Part of a small language model's weights.
Size: 16 layers, width 192, 6 heads of 32, MLP 512 GeGLU, vocabulary 943.
Architecture: RMSNorm before each block, rotary positions, no biases in attention or MLP, tied embeddings, capped logits.
Training: a variant of Adam for these matrices, 159M tokens.
Each number is 128 + 32 x the weight over its row's rms, rounded and kept within 0 to 255. Layers, rows and columns count from 0. Numbers have three digits each. The size before them is the row's rms in percent of the matrix's.

# gate: layer 3 MLP gate, 512x192, rms 0.104, rows 249-272, columns 0-191
# up: layer 3 MLP up, 512x192, rms 0.102, rows 249-272, columns 0-191
# down: layer 3 MLP down (transposed), 512x192, rms 0.096, rows 249-272, columns 0-191
gate249 100:150130151107127211093092148132165136162166174113158147148155121154151129054130141123117146155100078131086142122104154127183145126076144158163093189119101103130146113091072119126186195157110154081080135091107124083086185112150091125090172098180085134165164126170126113077093142107156128113122092185127132152132157116112135157153140089073137068166091160128104181128168136073181092073125093183079131131126125135165156140128121162146113092097141115123167129132076152188172061135102044080128128123132118092149154180157115145094120078134169137083150128137141130202158145100157124099
up249 105:152179103149178104117123147105068072167065084211077063118095101114157117134112104141119123138168201105124060148130108129153103126145091165094106141109159084156084105201122140121116111091113095183149108151110159135198075153110133123128161135126116117082112122062134142141126071146106176156138123132097142147145108150152123162110178143170167175096126058132171095136083141200096199157197198107106075142148160118106158133172142135129160139124120123136120138127179140076120178146137109122152154129076174118148149103123095124145086091119155088108080131121106121096102160094106177169
down249 098:139116125174173074160156048142123150149144135141133114165143074182132137083125162161088072181117167118146096097110140129134117065116117157117136136107142117159084112145067107187168108128142175123141090169114158105134147107162135141119135161127125173159129107105163134123071151125144118132126192170109120194156111130137092112103137125117054160215126167192056168124164153140111130164084098189144148096164149147163141114105193180192120066111155109130160166123153162130105102144086133123112113122149138121139151103128166137125132112071091085027081147127128212155141100155161161134
gate250 100:149099135188127086089107121106112170134134087115130130079135118162157113075124103141192132108103089081114161130138155093076099099120053154112100074077161097141231133096048126145151123134089141093113124083106100143111117137148079163180169062129063115135161106076153098108092124101107156111203166188145125116138194119149123120147124129106162163138126129066136134126165105163152095155093160194133102093163121145117120144144102113124106057136186174045119107126107130079154116130115121072146134183080130144130176112113145122112097112112140127157149140119113165098118132082085199140
up250 101:123132149180140209095150132121104102152111129108119161184113079111111166158137117105180084127132152139166124150125096108127127092077149107112071090147149133144186190082179120201165119093082177118141131093087143122108106173111077105084074133113087100190078162165067078099074152150101134094120119192082164146100117154127124120158146110121143132155076144124109089118182140158236049155160143157088161095118081129165136089127142169122118105082112129131135150153121174109113091091143084162138137120152141167109096148131142143080095065101135090127089174128166125108114115175154144132
down250 102:087140151093113120131105223115111056098158069123183098146110135065161108135123084105150130072138090124112143134144138141119112182150116191115140155122142152118105121104152183126091127152150119100089127085150087094131120136151072066132137095200115155096105117079188165172099086138146159127153124143115119150101154111100108120122166100179138105119112045142140115120159097097170132115101127116144097089099082092142133121059074082142122135136141155071108073118130136091128148128128161157160113150043110153092107134112128144094097090159134190179186115172056137118159054122067145083
gate251 104:177137089111094142060096079108096096163131163103184098150119123163092131132090180087096114122095094180123108147075122099075179137148145135120100086156100077088109165141126097161108135100065160122141120146155135069184092164137115114103204124106169156149076122111091166141110142154151103114119152107123081158083090144085050111124099135093162090175169170095161052149146154141124147158163049171147123139128097116109134110173181131129111067098119149089124188112095144085168130151140086144087158168099144179154110119103090107109124160130166095184168084145119162139123121119085109167
up251 110:112147197119105114120185122146114139147121177077140180137149089158115113169124152084119120129126126063164093147122122089088135139131102176088113090095144105130204125130073143149145176108108150135134125150140101101118095095134128100094094101164092172182117080137094152180135136113156111140129102120117134121068163094142082128135139103084153115122116172161159104117149159146145077117109113137125137051084110224174114181113124155105070043118151141115149128135088161104177090179096099119127141137140084171125169149188116137110133110073189124168124068022098100162108133087064108116
down251 107:154154108159113111121133143084144095097124131159126116082122126147112097135162093146101165113140172128072145159112179126144142123167092154179128103138133146132133130196173151121098135129078109115174185236135131159139126179212149135119181147115137126083157152165200129160160148182165091093107164043087133151135137080116126107161140156066126075081084092051149130121138108101107175203179141168129127126124106122066144104090091142139159140142108100096082161156143109113131117061154139145099114134108171133192103160167113055115128132155166092088121148112127106148134191110142128162
gate252 099:092133122128134133088125088074125095179114207130133140093169120108143191096179093046131167079137126153189151123103079094125167059132109124101081084170092114119136110158166171085137105133165104143092082168107164118156152130095112110128121150159145109179138104111077086106110124107134091154110124129132183073163167084161093132180092122152142128126088183092137147119210127100074154154127112120114106073107126085195104142140088120107142120150156141190120158143155149126166081113134084098106134147099137112167161183185098115154142108133145104152208096176111107185165072152124140123
up252 091:080101156153164113162125145128147160138176123107071151120151150172166082148095137220091108103127091108122102166132179114125123122184115100152156109106211137139110160095099096136152108099108113136113128197077122114134113035158108131069082116154054088090175140160163151159193087153155085177158183061128173131121154155128070111160139133121140161134138183141106108107102169113129091130108134167102150159136112179143116103084123122170168077154081069128128086131154127144117118153142114101094149125101140172090109096116132136129142114103167156132125135054199130079107140202135112151
down252 093:153103114061119128146106207131093183159068138139185124148150073145156161096134160100121090127154191160129105086222110105141115158121130141131110142094121085152100102112150103064095156093110142137126099104131160168077111158101103157139150124159188111154102174133067135114151119110069110134142120166089142139191126112172142132116203145118178136124177079130138122129098103194110145159106197121119153130143143113129156121152231098168097062128166162110143132143151090161193111067102097147148116113121141117142096087150167172160148096139126098150181094094090116182160170150135131147
gate253 105:181166110179097201096116085093094112076117089137139170164143117186134171172163092136151097078116147125161142107056147096107088138135151055131134144059084149113136193138096094098101087126096168132104139087115176127101128137124057166110159077108082135134138131078135187093163153124129089095055099112113133109136141163097101157133155181114139111071058146111140138165083140111142121113143170123144142153144141075055094080142165147070148137110123143124099127087117142143145132098141210152158136106176186106187115173134149146153081122095082107147163149151093122129127117097112113115
up253 103:095164149134128086192106127135126100130124138153179193142109092122117117096100112122097105172146111111116134141158169196092128106108142118098126125105144089089083117161117128082147134137209153129086083127193075169068091148143096105130093153185146133119087126135068041166096113144114131159164178042115104113125147133143152107167123107077112061141119124143113112052108158088141136138095109143123086119156075108155142148038078139124136128109187104095141156124154104126091109142109144126196180099163101136086135122099130107106117154165143116063109130173132166065145214120150106138
down253 101:172182119121124122123166105146119099199111154134139100085132132149136074140135134103136126139115148104127173158122146155136145097104090114136096145132177138159093088101079146127138106138153174136075159174076109063142124165130128190158097129101163210184179119100113159118081146147144175076148176202078133174209095141095072160213133080110111130202131137112101141083157087132131110156074088138158111099149106132126158131178102115177107087146093175172074097160077116146130139152122075131145122130144194119097116153093116094089161095118164116150142107099137103129117110178149064109
gate254 097:138100056151116124124117137154104186106082192134074119119070115192129142181169117147155121148151176117120135083106150122110071145143150114086153099100206042163124126081125115128166099122159101125146135156189113131071159099079141099094177110140139139182136123203122082138138088115127153056089124118151097145086171131093149144168152126152170050216155102117156113134123128162143126122086170106088134119083157156132147131117120196160125117136156189119081115105128111107065127114097138104202119149165127165130110128114108175089194084123108127129110150115124127176121139133075105102
up254 102:098208147112146123144091137112119159144112137138123128123082146075105146139175173065140167125103158158132142116171148129119108112083141148151098164160154131131130103154154155114122152177167110095104124123177159134208136167142072124192068112166114108139150052074138088151098079112120072163173137126117086138087142082139096147144091079173111128116100128109179065162170107168140105145145107123161069137145111079101186104082108157096131148084182104147164138159104143127170092142136132135171129179105143173163138196129146236090150155117160149150184159125184159139128151168122099097
down254 102:172103103161087096151137150134162081147128160172100113122131094079169083139160167050154128108183110173049150101095162195131137105121159100147204146122133153107094121169102119165154222107082137127128146127111121116028094128164088140128127164136113091127188156082051090076188124149107152129087160133166179165080085117145165128135138123125163127139091128166142117103161125132076097123130185137130124132150144183179115113133117128220155125091108140122119113141177158116140109122134109094073118134082139130125170150194134142173158113167133129170155143146110098099129132111123140182
gate255 099:093139097156138146146059131131163152080095110113103143122062123142165117178152162147137139129143120086146157167128101101136132103078157188070121135150120135087100144149093160121090107160107182152076161096091143153112106136115127149123108106166196054132115112116148128112110074115090190060161093131182180097154172146076142131135156078141155139091202059103127137153108138107123103103107147104106150112104149182141182104110203121078124146129134126151098139081165072151110119098170171084121112148114146138123132074169180115129143151121097088061162192162112164062128066159109095154
up255 102:124120194144126180092120133157180066133122140097119124117147147109131102089145113101080130197045150169084169125085130208101105201174100118149132159127104115083097146094091137170122166148132168110166114091146096073085160146098133150191112095138151159120127118063100125132113172145115148147132121131152118146167070189166107121134178192160120173136119126153130127117087163079081142160130073179165143089113170141119081137168186086110118131149117136083126142161101131105138163201146126098151134105133121090094098072107206165105108183157152158113163164161097144104126125184128127156
down255 101:103091136130148117112156116216113200125182153126079106157151120179105138129143134173119121087136142157165066111132107138169074147051115097195127135133143150131152122158132124132157104114133120111166106119167163155190157103162114169137118138188171091169166107216134085100109135086180139128113099163161194125105171157069147121091129116119174151143099150173137147140070083148149116099189046164145126128088148108174083123099015146129133169115164150178121115145108167119101097116105085132132140053119120121169171098120106126134101123131133127133117067106155136086153111141141116154
gate256 098:190091085078071147166113121152149153072144095154124128077144138177152132178140134148099134160169115084173124091035071115128176164133146085148105115165130116169120106135085133111204130189149112130135108136112220090143163160156083145132157168128145139136120131146152085136118112065194122080110105111135153112113106114145155154152098112160143063118089134149170123106094163124131145056105098086158115127099165117151128105138101068073128166116100167128105128119094079058129134132200155142108156159122126102146114196118199078140138179155182119129091116133104131164123090109153084145
up256 096:158123184120123120149110122110140148074097136132050156101120126185142141186107134131122115127144109114206174116144105117128167101141174117133098132146100132146139176144079089160151155147165107135152095095088141076132082146167158184138094151140114178132128093090114156144113094102197107076159152131163177098143158094181147159210119127108151086137114112159142150147081101206190123195143199132148142161147156159142124060112110071103060129139150122077162155085118126146135171128157177123086156198075137119157097151111116080105092129136138157125182149138094068088132131173128139169
down256 096:113133122122063118148110087183120208187124120164162132098136127086091165087077132136160149201182151112055088171090123130175133160129141113146125152115101109126151135195140137149115096164124174111130123114133146115095099152150088054109134072133144159114139186097137104129156127146093104108134086137134109126102124169126099145122081102107060113158066148172148132136152123120108131085135181067081152101172126147136179108138013177157148134117116149181121172176084156112146066122099138091108096151100077164098180147118186135180110140157133146122079154091123107130172122077119142121
gate257 097:095090090112113126093160118147164162145079096154104161093112089092178154087127155104165064141079114178092115144135154109087149084138126088157103117113141071123106120122212109147185089117102145067108126094144120169124084157192125120153149133118055178096142069112132176130144091075140141180054120147112166164128146130136171110136097115078124131141094177180158085162119078123120181134164084163147085089061157097156162108120152105102132087124121098159077126164119094112109143093112117084135127154122087107102151085103135113050086126132174195128144084093072155098105126139122134151
up257 098:146110139127164093122140078129117146097157130110157175131125111219076194132172139171091166109075120126160143121101135111148146116087106151186203119153156138121199159116089123117080163136159182101138105148073100130142154088101127115132114166101122132098111109094107131091158116128111148161166160066090109174108132149169091160151172149136115149130145164184073082146098147062138050071133136147119069098168145142079201126079135157118135099143139118086128129132208105144038164175173121118100100136070098189122097111149121146086127166135118165158097139137131156122106084147127141102
down257 097:091105137136067116079149096099107130134101105112097151117122076133091134181179114167138136172127181144134145113091188105168203125127132113157153110155140203118107153080096152195115149098134164130093137124093086089186042124127136077159104160105115130150137114123122134161151090125108175166168138167117179148110061142169105067149162116149110171080148083126166137097155114178074138102093157147129147151144125086113162120180150181035091068130110151123121123151167177121183081139118169128114079166161127158161115173160180130093122154172097122108105141137120084105093092116121153170
gate258 099:137113189177059121096081117150124166092140154089076160136142233153087212148123094101181114150110148106096129205101151122178105117122218153147149185079134146123159189108115149153123134120117142157082178128121142107160122122086098175131097113125150188154151113045142050125103140139123141117084135126105141138107101161115135100149156147091101120185136123117175153085134131144135112158124126095121176111096137115118110120177155170147115081098170103113095091101104191129146157121075115147132091162060136106098127126146160134105090135149148152103162084144081146078067135126073120109
up258 098:135142142131102160127111133115133194120091146136202139116096150177053173168099124127166128148138115080096146089178158146196107133119154123128190160130077185102102110129129119201107132136171117205181113139141174157151089107115124104134169152099154139132133136090143133096162171169143100085062126152170219102118107142165187179156158122119061120142099084118114202125100144088171092149123135128156133132149118182169104144134099219178107160140129093137067141133125162095105131106084094168103099126108132142150079119107143136117124119109154082135204072114156119109130162158153143130
down258 096:164120093114160121161169082101171106173162135095129126138156087074128189106110116137155125113113117138159142137175100082126174134164067134113132175127121135127144101158155135132145093160131115119120141107094143161140152167104117081057170140105108096072143148163139126218151100139107089136139124109149049218125098165104176138100128136126173141055171100098138120130174100136094109138093141083165144137129110200088128125116098076133149175085135136143104122040171133083135115127139169112069231120152081102118174100138150156137177123151184113109096188173115136146101141162117070131
gate259 102:141069149155145144103088104118169156134107115099083161044142113111149138181176086113138127163097085115102126129057185096106078152170117162169090076119099074143164159117127124152129104156163172127112157133080122142114118070094060159135132124171135154191176082160185130131178120126142093118182135129106190122130179148079147129120135146073187115118121174136118163135063165149147180156141086145096178135107120122147136049128137175133121126089091116162166105134121155116169078108147137138104106115120108120128138145109080129168184168126209135069139130084094158094164082134153122173
up259 105:114111168136058112133122128090110144123133148169151136130083165119079109106066113179137119136177195126132099153146085127150126090131125125093095123151171179123109093063187086144189170111120108158146153146163099161138103123130167110097120089083135110141102158112059143091083137063110172160059129082126092133169125121151141149148156166139079143153083140108154142132140146095183119067130187141150099094124157133166088139107141180108131117168123140165102127113128114076196211138087172149119123139114115129156136118161104144128109102079079082171117083157204114174169183116172057105
down259 102:102134102118123123097123111156113191167111161157152097188113111174140089178119108126141103134136160101166121106129121080105169082161136136078164192075136157140142130056136141133107173150097159145139204089154167126089094142154079177174089126127156120156106095064119122105154152130121155148136117115097082116161058151107112086156153111182042143108115157108116082075143133128213116140103145150134115183164124091173105107105188171124078097131120114100103111074118129144155178096121136138145147164136118227158112162138176127086104120143072129081130103150110125158036121133143156117
gate260 108:082196108133103154113113095149170089097110179149148112101180098098146162131169132179126099078138168165134163204111098074110100084121147107091178124132162104125145103149090148172143163115062115103111089100106158090107168163161068111160164192154150144126172118126138127121136125108136135136167153139159088115118121135156085078101098078111214115100150189080165119117120124141087133173182139082116117060152110118123166096164182136138114134134132127116107128109111108165135090136176112094090133152145178156093096092086134171077170189122086131139128178144027095129149128128169148077
up260 107:114194107182147104150163138177108128099100120146129138167112119113120088153071138149132067111144133080104133075071118092118119134096133170102097225126120152115121136119130132133129132201110151134195075090154120202109085143120157156159155083142115149104187158133146138083183093130142122171090085091174111130102108124116132140110167119144085161124117127138101088083145112152112110113134147075125169109117142078171127131133145133151143103084068147113130094157127124150135107098148151143105114115156146073048113121073194050118097108101067166094150167170093096133160093122106009126
down260 105:180136159134174163146012156124141158153123188133102131138191094110159118121111158111086193157137133166120103161168121092112096136089133157126106110074164135127179098131127132165134134098129105129110190109158113147156131100139135175134082142118201096170084131133119124177125186077142138155127137124115147120088103173124150164139099127105142077162146143061167147156128112139202146126115124141109155166112051141120101156137142189162194148128141123100093107083082096102167161139078108142169206107195095120128091095182136105133191120131144118108143119132171113126190091170105138195
gate261 103:121093110112143141157162165119130121148077141131089137146091122105126132108132107099145133134106126146116186095076159080197194151159165139180135163114170112116147157118135156150101102093153176151095131199085089095162080101100093114130153160170135168196126128124146123108120160144133121160154124076089165161105095119087078076130153141045151133175184133191116094123119109057150171099188138153104073052110131145138109145131092120095122089142103098127117125082076149138145131136113114165167101162096152224138097176156144079110151093077172152092118143135116127094086173164106122198
up261 101:168146132160160137139184176165101099086058114153151097149082114148128144079105136208089082092135090175175115113106129120084132110157086139177163206167142168110141136104093133104104132132086155182122096091091186143117148182140136106130119080144154129094157159129184121085192119214181153129048127077136065124146103113099152099159134120083127133101117099178097094107136125126076139110146123081153110149086168116133125085171142079104192134108092135162086106160120109113064069130106163155133083088164088109119131089112140121150131135098115136069142139119135113105102102122154086089
down261 103:140141107114131130124121115113207108142151112113087089140155101136113171132142148104183075170117108187138157087141055127118148103144130151153139109127110113222166106082159111107191122203141128106119173130165128130154115087141085111168163129129154074117183079177110143193158119108097111086178109174162149128041140099182134126150158164124169062121129104122083148101139114186107159099095133118116115089160073075139112121120099158142093128145230187121112157125103179150199101163092106117099105146105101137173135119147133112167137087189121137135131171151149119139092097086137126113
gate262 109:124072135123091127065152131164142137107170144119074119105163129152134110157113137148078083135136104088149142177126180115089172120081153117106103074098144096169116171092120083097157148097149148113117098145148105098111151139169091148200168107135118128113140107116139117103065076173129167129160160141156087119148177171143124105121179093177170156195139169131210053135110153131058146101179104122133171098095182115122152113166175109105111081148119108109124128115160171143111110103098089104117094187133103118092161183123123183066163154175166112132049157171087156091109155145096103166
up262 110:169102129129145156100147135105146084110154160181137184147181137134072149114063118103189116184163130151138121142080082067132168176142128093197094109079125108165126174169149169159107121102069103118144150138069141030126148145086161108181167182084114130172121163072112163076119150156210142142109114125121144144136074174096102143121134142166143123117101148111147145157130105061108108137138165137114155156070163100153108100129130104116161095100121188043145140170105110117171179141109127200130178132175128099120139143136123097150127148167113152184111082113126079134114134142103111144
down262 108:090171173149163183157161098106105136149072065116162152134095093134112122086145134210099148123101200110094099155180113095144112111146090151144171139144171116176127112158185146108144091132138102133150141103127116115115119134095129141072151107105107070178175132158126208072111102147152082138149123106118161101144132134177097136131117135099205166048121167200094192140097136148182107108143112111109145058161125093142121163097134121124144165167164114139084180117086133133111117095090158100084094151148137180126129140176147113214133138128192160146093086080168107158136103122124091141
gate263 109:153144138155158143071131091066121157159098104201166106191145106184104136144175098122142111132103101167069124113132172127137056115096105121101111052163126122135099184120099174158119096167145152118141119119110166157129110120097098157121137106110177157157145164122090171122151144095139126125100165146112114147174154147101140214120127134099174154149112128111098111176208133150082169164119173154078117142109020096158116087140166086098100112126150154213102107070095089107112119105162134090095174100151154134175138106097142089149108079166120085122191148158135158147137097177150131136
up263 109:151114121117153218118169160123124113127091151124150138112173121152157165093143128127169094137063136144173098142098168078120123120113099130139095172159096105100158113149153100146123076032093099105085136106177112136128133184112101147148161140045124150081188139124140153106100077117070117131102102074086098162105164207078083132137121170148076109141180151126102036138091081137114146131166114136101181141100071111070143134088103094080139114122130155124119156132160122123150119128127084122102137183154160109147155069184120146165135140077151101123073070100128129144154128076159081129
down263 111:073104072154089110139079172126155108167148110133098122153069146072141105170188127091064170115169123092169151114086119144157137171126146143097131150057194099077137096113098164101133107103178176176119125087157087061096150149118145151153144126191117103094108160115116166125125075169147164106128091156153155105098069139135122118125187153093170180142157095183165100130117140121144158055127148113142118163109139177136097113135090132154101101171091113036133110120213121172113127130172145137142137108139063089132129166096147124098129144173149149137110144161068114090148121098097100168
gate264 096:076108089100105108099119126080118140152168069182105120143090058118135192137187177134126160135160044144138108131171106107112115086093134143153122133161150080146194143141094139103094089180123151109112109122144126155088107101091082175128125102085121148112125144142144111119136111163133123092142115129129123070165156139126153073143132100112155104110149085053112090114181114138137171147092114094078157162154151147119126131072178108110177072105148151228164150080173153147132095071129135075102109074192136154107171132151147128097062104167124138099082165079161145122165058145152137140
up264 102:136149146148069152122137110135160134129111182182120144093158129133147096151107151135191175119113174080122176165126114168145130125111125136191104192121132178152114093156126148170146160097130054060099160160135170107155112113137131160115090146165137058095198152141039069094064096122095117107173101178116130123132091108127120106197119095135185107138090125169065104153084088139173146123105107092138084115133141098109154118142138092153083169173178133113084169162095125104181153135114105143099139155129170094120104081126115172162140085081156123170170081175105095169159150116131119084
down264 102:104108178126129098174118148083163138163125097170130158106145140127170124137154096142080123091103092132093114150193137150122113083086140122112137121157101153143114099096100112149145096184142139108198107088116137177097151139113083192086072055107125100153086157117071129101208151159137141178143136157137149141236113095121082077103192115132112157105157117090100125105134091168030116125084103137150053174093130133155119116151104114146182110141156148147133110114156118126111119135105180118108081154185140103037125147124150137160206150134138136185102144113139154106133146103106175153
gate265 108:185116101131076179112083163167156127114094140142104175130110128098075119099155144160112095131120134136117163093100129096127145109164121050167078069128131111153103117132132147064197105162118175102125118143175173128100095101072166117102147127120124084173194110143085130125185101103174100153144179152094146169139135119125117109099119146109112180148133181072098133133104101188172147131124133133117188160100160139105165114174168192113139024079135155150144171112109149146080093117120100155108121147068176169173122155155116155145148098125072127172150091077142079160116093187158103100
up265 102:153105085146043155159110141126117120118086153161097057137139159114122129068194133146100103086156199157088140187071138094135080182118147126075135104160195098151174115056153162061171149115167188099101105109189144164143142129068105125102094085159151131147134172116170125145164111116096109173126124112128145131137094145088139108096112139142161087096152162142161125148069158134144121202184076138116130143122153120186114136108187111129180076190194110133128166168103129150084105102120149165120154145107116103149115114151142165170129103130118153144124182094158118102113093118123104183
down265 104:074121113092181194148140125123151095156120116121086211221110111130085128123135165119154119133143165163112102121191096141134089130116144115145159106082157155114114107124163153091165111140110166147061069088158078127136097123114114125132121147112165110196168165126095158110143128148154110172133140141110179133062096130151112131176121147185113160071148218122181126071155165094176155106119155176140127145079091100114164124085079138104131115133157133065145135094108112153171154152096118039107112191125118149146124112116116219104133094118144142075146102104178162112123155114136119183
gate266 100:109130103179109190142128137122167162162100109095175112134141062047117128084095161134187130126151119142130149141167116129084111087148126152138105112105158118125090124071119162121180206170176142071074078134115088141109119151130106156108154079113093068136153121150108109147175147104096128081151128188183190118131118135166147111070136123105137131036133107110134111078134104135112150099080137123123101122112108162153115083162103103042122161106131068125100158164077131091136081129181152098097069133167109177120151164145111110133129128033116085145166150139096173115137084089141096155
up266 102:041097145157082188117098130146149067113139138159138144145106080154071166144138141109172111114115143129160170124111114174093149164178140110071142122146133050094125107091098099155112110142144168122173107139088164128096122133163140115117151082134088132195151139130143180121113158115133176103165094174137145074188101152133164135104122134119127152127113145093133121103237159145086150218082143081092117132166165107140113143167136182128163120130091147163096169127136130079119153080069135169176137116137119159103122102088097145120098131080066109216120180097132113126175172126149173143
down266 102:200099106105132160111082085078132096092130103147094158103158061109084175117156137132061132102129133128105120169088115117137122124131152114156150128183138132151192148104105180104125112123117129114088140083110167115136103067109100104175164052124126170134114096108201179129176063102100125082101155129096176075154160150043161126160060108121170098086086130148153121070127065131136180143113164125168200115079118118114138117092180128155140150187108137073089151129095115140157100122109115146110113147143105140134179149125171165135157109091099124147157140076057143108175095136102135140
gate267 090:153147121148142216113153136127126079141156144113123161167153146152145130114134109140131152147112144125099132187117150138185184150117111159040118182112118111108219153080181095151142138092130123165106144152135102104098108090102145075147176092139084175169163109090132106112092154131139107148125172162094128140138153119077073091177124149104105150196148163115110146118114112164146118062171159084122170128115156110169182194147146150107145057097081158140103092144143123092134136145088088116127154147148119161081126151158187072145106145142084201117114062142191080131084103081096088104
up267 093:050121200085196154125181090140132065106169148144129152135116187148151110079088131149140197143184094092130118095124150068095160107155098125131107123131065166119159121110125136143106100099133157132158111129141126109148081101139113122078005114122112088116139084116171120138124119142152104074184110122165106123097124164127136114101166168190122180062196186121099148107147130148122104115115117114082133120122097128162092156041159152152112136081144146152182125090130145119151151125142123159108141092052106097140153143142117109108070123118093151179171122117161131131049083157128149130
down267 094:128199108096123138119084170081196132182183100124138154148126166109116108128112146088118092070100101154062086095145144114144110103101097122184114120096102128132092196155166125122150101141135146163092120097106130176106190122190109124139148154189135099101097173072174172115164073180173182109125158152109091102138164117154097119172088133125164140140075108130178133162124054108121134138134184121110102151149121117147142095109110161129121183131094187139115163149134162133180128127097118143125144113077163094196129132109156140096142112134035070184103105133081129171175176172103148140
gate268 097:150163121090072192148109111154134134131121206098142157136110144085156116075159179135167109137142143175110164166045088074155132120123166103087148110208130162093139067134144120165173169107088124126044127128184120134151121134137122142105141160120139155165137179113082154109127189148104196123065131077108109136155110157104106116165118125120147124194141105102165117138107104100078129139158135136191121127061097098132151126139103115151176119124167152121112179128087149123103192093080192147152082144104192144119165115135075133118146148171119061136157108157140176086135105127195132122
up268 098:166155122175162087086124111172138120116106100141127128124167075147023120167139139097171133111135130155172055111199156129063146207140144150200114169123110137122140146130100136088151116155123160130181120102058143106087130167143131090138156113138133127132098118171168136176151109104143102123160122153059146136112126125190150188110133121093109124089113116113105126123141185182111110168117124112143126127200153113115101134173182179137072115112108145164117124126099077149129103164149138133087107089161141127083100123113141112081095168074092154160070144105136115148106191053076085055
down268 098:155110122145131064111088137092108129139118136085124113182059143102129078113135122169055077120116148140127199102140197123125104142119190117120151098121144114091178133067072116109094097164150093123103152161207095103146092091103140181191137125051101114158103186095115109072105075126143138145059100152144115097176181115106130110125138138133085134147154115170141111096188148135121129108098091081119085126121121167111148115114189112102135034104111091112080166110097159131122109104054168173138127080102126132129146139149135113170122123142135087132102120131203093190113101153159113135
gate269 105:127158165144094124072081143120125140156134141146083135147104096141066128139148167082148145133113118120051166174133134089104088068100120093142092098131141077163160119100080138145107160191206166119156153141124131174104119066136072183111106118078133079134104117124109068105120166132080098170135127149103121088149188120119137118159138125143091105158121088122128158149133112136094102097133200105110156123149201119095143128126172070103146056140174153136136118091163181090162176145117123105136185137124114145085158194183106148082154169117164189118096140155117097145141139184083046123
up269 106:100102133114127133103107106144128162088167123107115194130124121134140123161081067126140192176079088129134112141117149145112107137126139185129067147129118147093104106143145130165089121161091089144133182132121126070150082131101142099185100168111142165117149083125133075167102092148137183097150113070102140087075091135184027175154133125137146108075172139096136186199153086130122136144165139173104068135098116160167092125154119132127038137101140110148145119123167086095129150174096115063068097164085138153155148109107159139172164103103137139057148124191065138097154140116163128147
down269 105:131146133074139159122132148086076141052168084136116171111106112139146127102156148176107178151135182131128148099100023117100158094072157117116169121142143085132158127088114111091117134141150147111115119120079103191096098167119151208140125114112103129129090122067163189134122107120113173088086153096114152125174119177148137101150161106128116129089120183075094135090142071094096098067102134134131129177083111138112124125124142109112109148122152114168090142085122142115179168067089157128124125122143108216129186125136122205078130123181149166187168095201095152085085163133133121126
gate270 097:163104150086124131120137144100174166185164166090134144093171073063141140128164118130098131128145160131186042167088145086077134118108127152120162132115166135136123090106127148116121094084104086107049165156091048074115139147179099158084158161149150109178156153118159167140140157124150117139201126130115134109165133097106149133117118155109199198123152121074103092170138129094042189128163131107121135144083143201168122123139134078131143093080096096114129159084149123144095136110076105094057130192118151112134056123172123114167103120106153121079101129155094129114138128128094144127
up270 102:115157181188136103122150109118176112151136125115058087134105120093139063129093087149156094105075163105085119143112204094082079123066127140145117123140151127140168063156160166102206155148156126032089121093141080120173131155159065184172078086144149117118140079171124070185168073107086220159157108138161147105155161103135155105090117128144108140105161123102155138169148125156143145142138133102169158143093171135097137151091128136085128161107161106126151143130185198068142126165176126099148130126150175083159108102152149139141129140123131136107136173080101111107131118162135142135
down270 101:171104153131084167116147117131143148106176163156143137153127137107074162170102136077126115118123140175133137156103158148134147135046097175126159158110132179196137164146119149110128106082149160153178118084171140118130097134107105070093113187129148085120144145165111125119112129105119119207089151114084147178112119121080085128081135165098155205151121146196132093151179046090099107186092115159163182126111147140102090098124103160023065113115086107080137127078104115187166149147115129126122190135148111171127082136095109149158195122121108078165126129112156094123128079147135127151
gate271 093:097132111142132139026104156155116140118122112126180124144189129108143119171146111095060133163155125140161113112065172136162133140143177148128135148128154113078105130086177172149065137202119157132109089125118189095117106156178184151116119106066079156163146137166096121096165160116139177074155115145041122146109113157147128160144152084122164150109113075085169159140084126145183187101131132175094116038086172153147101113129146087141130135074100111140140173145145099149195122168098131117086183160083107140122078162124099116098130116143111106115167122074103071108110141150091116148
up271 095:128072091112187136060144125115145157139083156104134081175135108027127097153132104075085072151100098077161120141111141131118159107125148151133143059085114085133099129103185154146073119140151125154151136131106140117142106119139165122173155140072111127129106096106089115094173118108124132113157098145092130145134076180135144145107179141141166110077100105043110199147113162149193142110122174102072069074094161195149142097111120109178159112138132124165104166101128121133151068114141129125154178155088047147121159142164111098118067107121159158171131184127092147076104102167096118142
down271 096:108132101161103129159144135094141199114155120097067200170124104129104147126069097102157094134092174122162139131154095122096100119084109068146134116146099112168123118165186124087133097095102096113069107174112129177114093151121132117095055168143169131134066137122154112101085119109106142136060158108116155144091183116105150106139068110157118149152144142130138118144136085166058154140120179142155088139105108138117118105141016090119182172144127135163036188146180179176065138128139155135129117082120148122136160096127137143163164106112089107120098161166097176164108127189132085105
gate272 090:119130103106171137040091117140112159181107090164071143091069067174119115089173138126124118105156178134121147122139138204164092058156157143146081066161106124157108132121115152189163125121117171118124131088093090159118152101162143145111172165112104119098103135114094068129142128112081186127150135152076130101127091206125086105142137140102158110099133069118175114152081081183158092105044140119131098095098144147189151169116084089150141111124128101102157067137156136142181147112166150149104171151135141149147082160155096148159075098072117124107142190092133174097114110136167114122
up272 091:162108192142114088113112152158162104039165135116119133184108133109127149177128156128110107123117084123112132088098116122087150124098089142154164162077170133121164132127137131058135142169116098130157073130157145145135092130097109115150145081147099080150153129122133097107123086097181072085115115081137137080112136102177140091197105055159107087120067144113124146119178227105157111145111150111125146121206137126109143110079133129149064143166102206133131142121077097096102117161130100125140120098135103086124212109088136126088171190162108150133169115156088070150189119139105083083
down272 092:110138157114125125137103127158129141146063165162153105133176209175062188139190143126155139098137120131059109136186139123099106156132151115135080114122146134061185131118188142098135087159155118150085162143138107097147137159187133030072108077132156101113170086113177085142103155133154100143165151186088111135186139119073142139130134079128141125111144136117151160108167112151087181083204157098138119187145179101097167148157200133121105145172135140126121102118071136131158157095070100090110111138142160137134090136111135203107136142127110147195134164111078111107124081110113129123